config.toml
n_kv_head = 4
attn_scale = 0.177
tie_embeddings = false
parallel_block = false
init_std_o = 0.0107
init_mimetic = 0.7
lr_mult_o = 4.0
lr_head = 0.00916
warmup_steps = 200
doc_mask = false
dataset = "wikipedia_en"
Each number is 500 + 40 x the weight over its row's rms, rounded and kept within 0 to 999. Layers, rows and columns count from 0. Numbers have three digits each. The size before them is the row's rms in percent of the matrix's.

# gate: layer 2 MLP gate, 448x128, rms 0.258, rows 377-383, columns 0-127
# up: layer 2 MLP up, 448x128, rms 0.273, rows 377-383, columns 0-127
# down: layer 2 MLP down (transposed), 448x128, rms 0.132, rows 377-383, columns 0-127
gate377 083:472560451570528574484501498516512550540536474515511532495520531529496463485431519501438484512428509459499531546588392511473494530517438430478538508502562476558468458529499499523461492483520551510528649486456516478536451485452475567472504500414464539459505513562446461575499500491463503531544493472538472394488501522520449515541574499508453465480528485490497513485556530468521492529469
up377 074:475490444551526535488476493541474557481514446510574500487474517450507488484477529515500483508473497421476484568499404489514485531435464438482434544434531548567469454506520529445444511444535461524506608509492497464505495470498461553473455443454475547515465477519473461540556478466480479507573513480530452487540541545518420528538583555499471483413476457501528559519505588424541525495492
down377 084:482581546557528491453528470542485524510513492512522524488497520509512553576391558531524467545529516446516521487513442491506482585502525437533534519460512502576497528486484495538521477478482578490475564505561559461510519486516486455512478476471485592525526466520456426521470452495493447510417512451516470409454516460586393536458531497580528430493527444529530526476549522516488489513481
gate378 106:510520508453506458521458516509472434438466543461491517544521560531468415455586517520583442470516524515470502467533493480432512496556493500541490469466456530474553483475481453457529531470452591485519532526551476487436436479530447468471493521484465525542445539541549562465480598497485489491529562451521492607463521460496418504563516497487558516521507433454442492467484462506436484548503
up378 115:548498557435465489500381479538456470510538514493533479546533523476448472478526429496561411483464516508528524517514480505494459486514467548522481460527420501505486513497470421504528554420517467544532518539497495465432473488481483486579512591434509476547412458525525472587469476505479501474486524453488456536575545456532406539549499558526496526559508474468484459499437492500513470503570
down378 113:501471445569503510506557510466516512444455561491466542470491526507544488508478547523468572474558473442483517562456477580475511499476455462519508534480532467513506482485538558457482471617466602478476481438518469469448507491522508573450496383573487497563551572515483551496534510465527501524470474559486503476475453528530568440436463527486537554443525519524551565546481533520497500525489
gate379 082:572526451504616421478494462486445543507518532516483534433497486465481524480519478495513538554519426501504535466527462459503440504545531564506529509483392491439515498521494491440436430478497529571513490519469546477553500486498564532498458518488561472467517497536563592466455492459529528454439525552478469541515508454531529551496428428534522510506519539451466538509499551496481430420465
up379 074:482460561494414553495468533508552478491522505494513460583511507484538447477499544515550486451517553527513486478490525562524568491482480421484516535523557569582510493472524511558558542526507479429510520435523456539459509493501410461472544493504462542537458522474453410534544500533482464508580448438522542460491510538463430494512515585442490504530522477536510449511536421489509565573534
down379 079:447470512475461589511520461536455503500513483536460468591466519558504579570470556470448456461448480486601474511528525554532536488468467497508494533490517535476475469508528506501505482549536451490468555529490485499464537520493449512536445524501577513549487473486443566510587493545419487560530452512516505545506481522488467456497553470542496479565547480557526454391476433530433434540517
gate380 086:454515486558501508441451553504527481489559439489430529544500464509482458449474473508415543499415559528374426467482499528409505429548536501453468515498525486479541514518478485474489608501449481500437468489553476598521480501526454465506522561521476513486530537488502494480483453472487509496522439483452583505505549504509504523513437477523515555505529483510478496426476609527494501482467
up380 076:461462428531491518469458584550504490470513436450486525541422484462502530440458471486454537479464570506416462424484471507421524495513492424474455542472510474485509443509457479510443605575502461472426533497547448547508445497570462495529469552555480528483536451429499530476533478451537493467516450518498513501523547536540537532510482451557560522490480441517459485451551501545508530474498
down380 081:514491457556498536491490524497474547472609448541539565508558478532425422478480437519487574516479548505497400494399503506455494485492559520447466546470508523519433554430536428530458589470486542554493442578560516522493509489528494501572497511473466518517456540550535536439465462503488497485537434486501536535474498450564491492494485514490511482567508500444527457508435539484489514489501
gate381 096:490428493444552513519508483501470539401517530499456497528488525469532504416492494477546509470474509452503485497557525547543457423554427492491500540442524471546450497544517554472505474518526524541472499539496581418494478491487492434473529500484434484487489551508624474509544508568510546493479487558628444519549462494464555480418527569484475458451515516501484462533522496539489562475498
up381 083:557430439413560535474565491493456554397499533515464493503487550444521494457463496535506485470470480472532483494569513549517433475556415506510460566464448451507461507486504507508544472448486471543465479561514516487494491524518600462493482504476477464478484500500549461567505481498490541503488479549591381456515463493517590492459538488529467490449478476496503429551507475530447564513530
down381 087:415536478495519522459518462505488497583446538528516439501522489488517511491463496437545565539562441571531492500548485536512606522492493481523522493482430398549498478497525509555426500563524559558530471482434512532556463498452483520447466498506522519585511552478500479360519494497508468530443491492513541539491480438557467476466499545542505504489507462493561458546517492481449568498512
gate382 101:448501512487527498554525487472521505517505554484545541479529501519478544507504504496522423525496449462513602529520483428561427500459460477520514499522516547446506530490456436409478479475586491605507448576541477457430571484466517588447426497457466438459487502540554455500499483499502473448513530478498474575488457470546474473451515559436441519437490502554523521544454488506523493494467
up382 090:534507490519496544402537440511466523453509462550451521500527547459462450579453439483490560481578550465422488448513496500491482492526478497498419512541551507553492488458464516517514551535541516457434466587541475441501440526605471423491495443532502512525488552506490539490475526443432469475513460522544497555524495495473538483505443445518583468515549480529497541521434530572507486468532
down382 095:480529492494455581438553526563420488530465490533404567510464467527489439503534492562478503523508477446423533433541469459469501511564494464513518521459524488488512430484538528488555517501505503501528468442530452465509508409496461450470574487542456485558537565495474472509497564476477550514452493547501492634479532500463489558568491477411526512484527483494500516449497480503524487551567
gate383 103:487500459426528411422508493494461518558512496498546500511559504578542498564455485467480451574526551431566511488517494437540514502484489536595477550559507481449494465550499470486483458575501483485487527506517458520467488501539514494530552541455489555478527434440536566559547517480532470545403559493541510575449518547462506509454497445484540529479546488578527491456509463538471450464494
up383 103:461414532541509483539536503460462487561549516466495522514538533500446481511537544477529446459499474478481522488572527501548489505421514479523521483474613518451478518430503449534542454414557431488441516506580478506488439556483546561485459487488404437503519478489532492566472504514483557561519412546473410492524482441495549486464531514487540501517561481485538436448503493471491468521504
down383 095:483529451507447427458490461477462490520457481519476518515471464535499518445562472512506541439529564492488495545482463582571496526555523580529472551474551522518495508545539410479437500473450495516515491516456519582503598524453428481507522477465484584504468511501468542458479503527535541451487531525525495520396526503540436466502468494458475508464448435447498566524496490455483476422410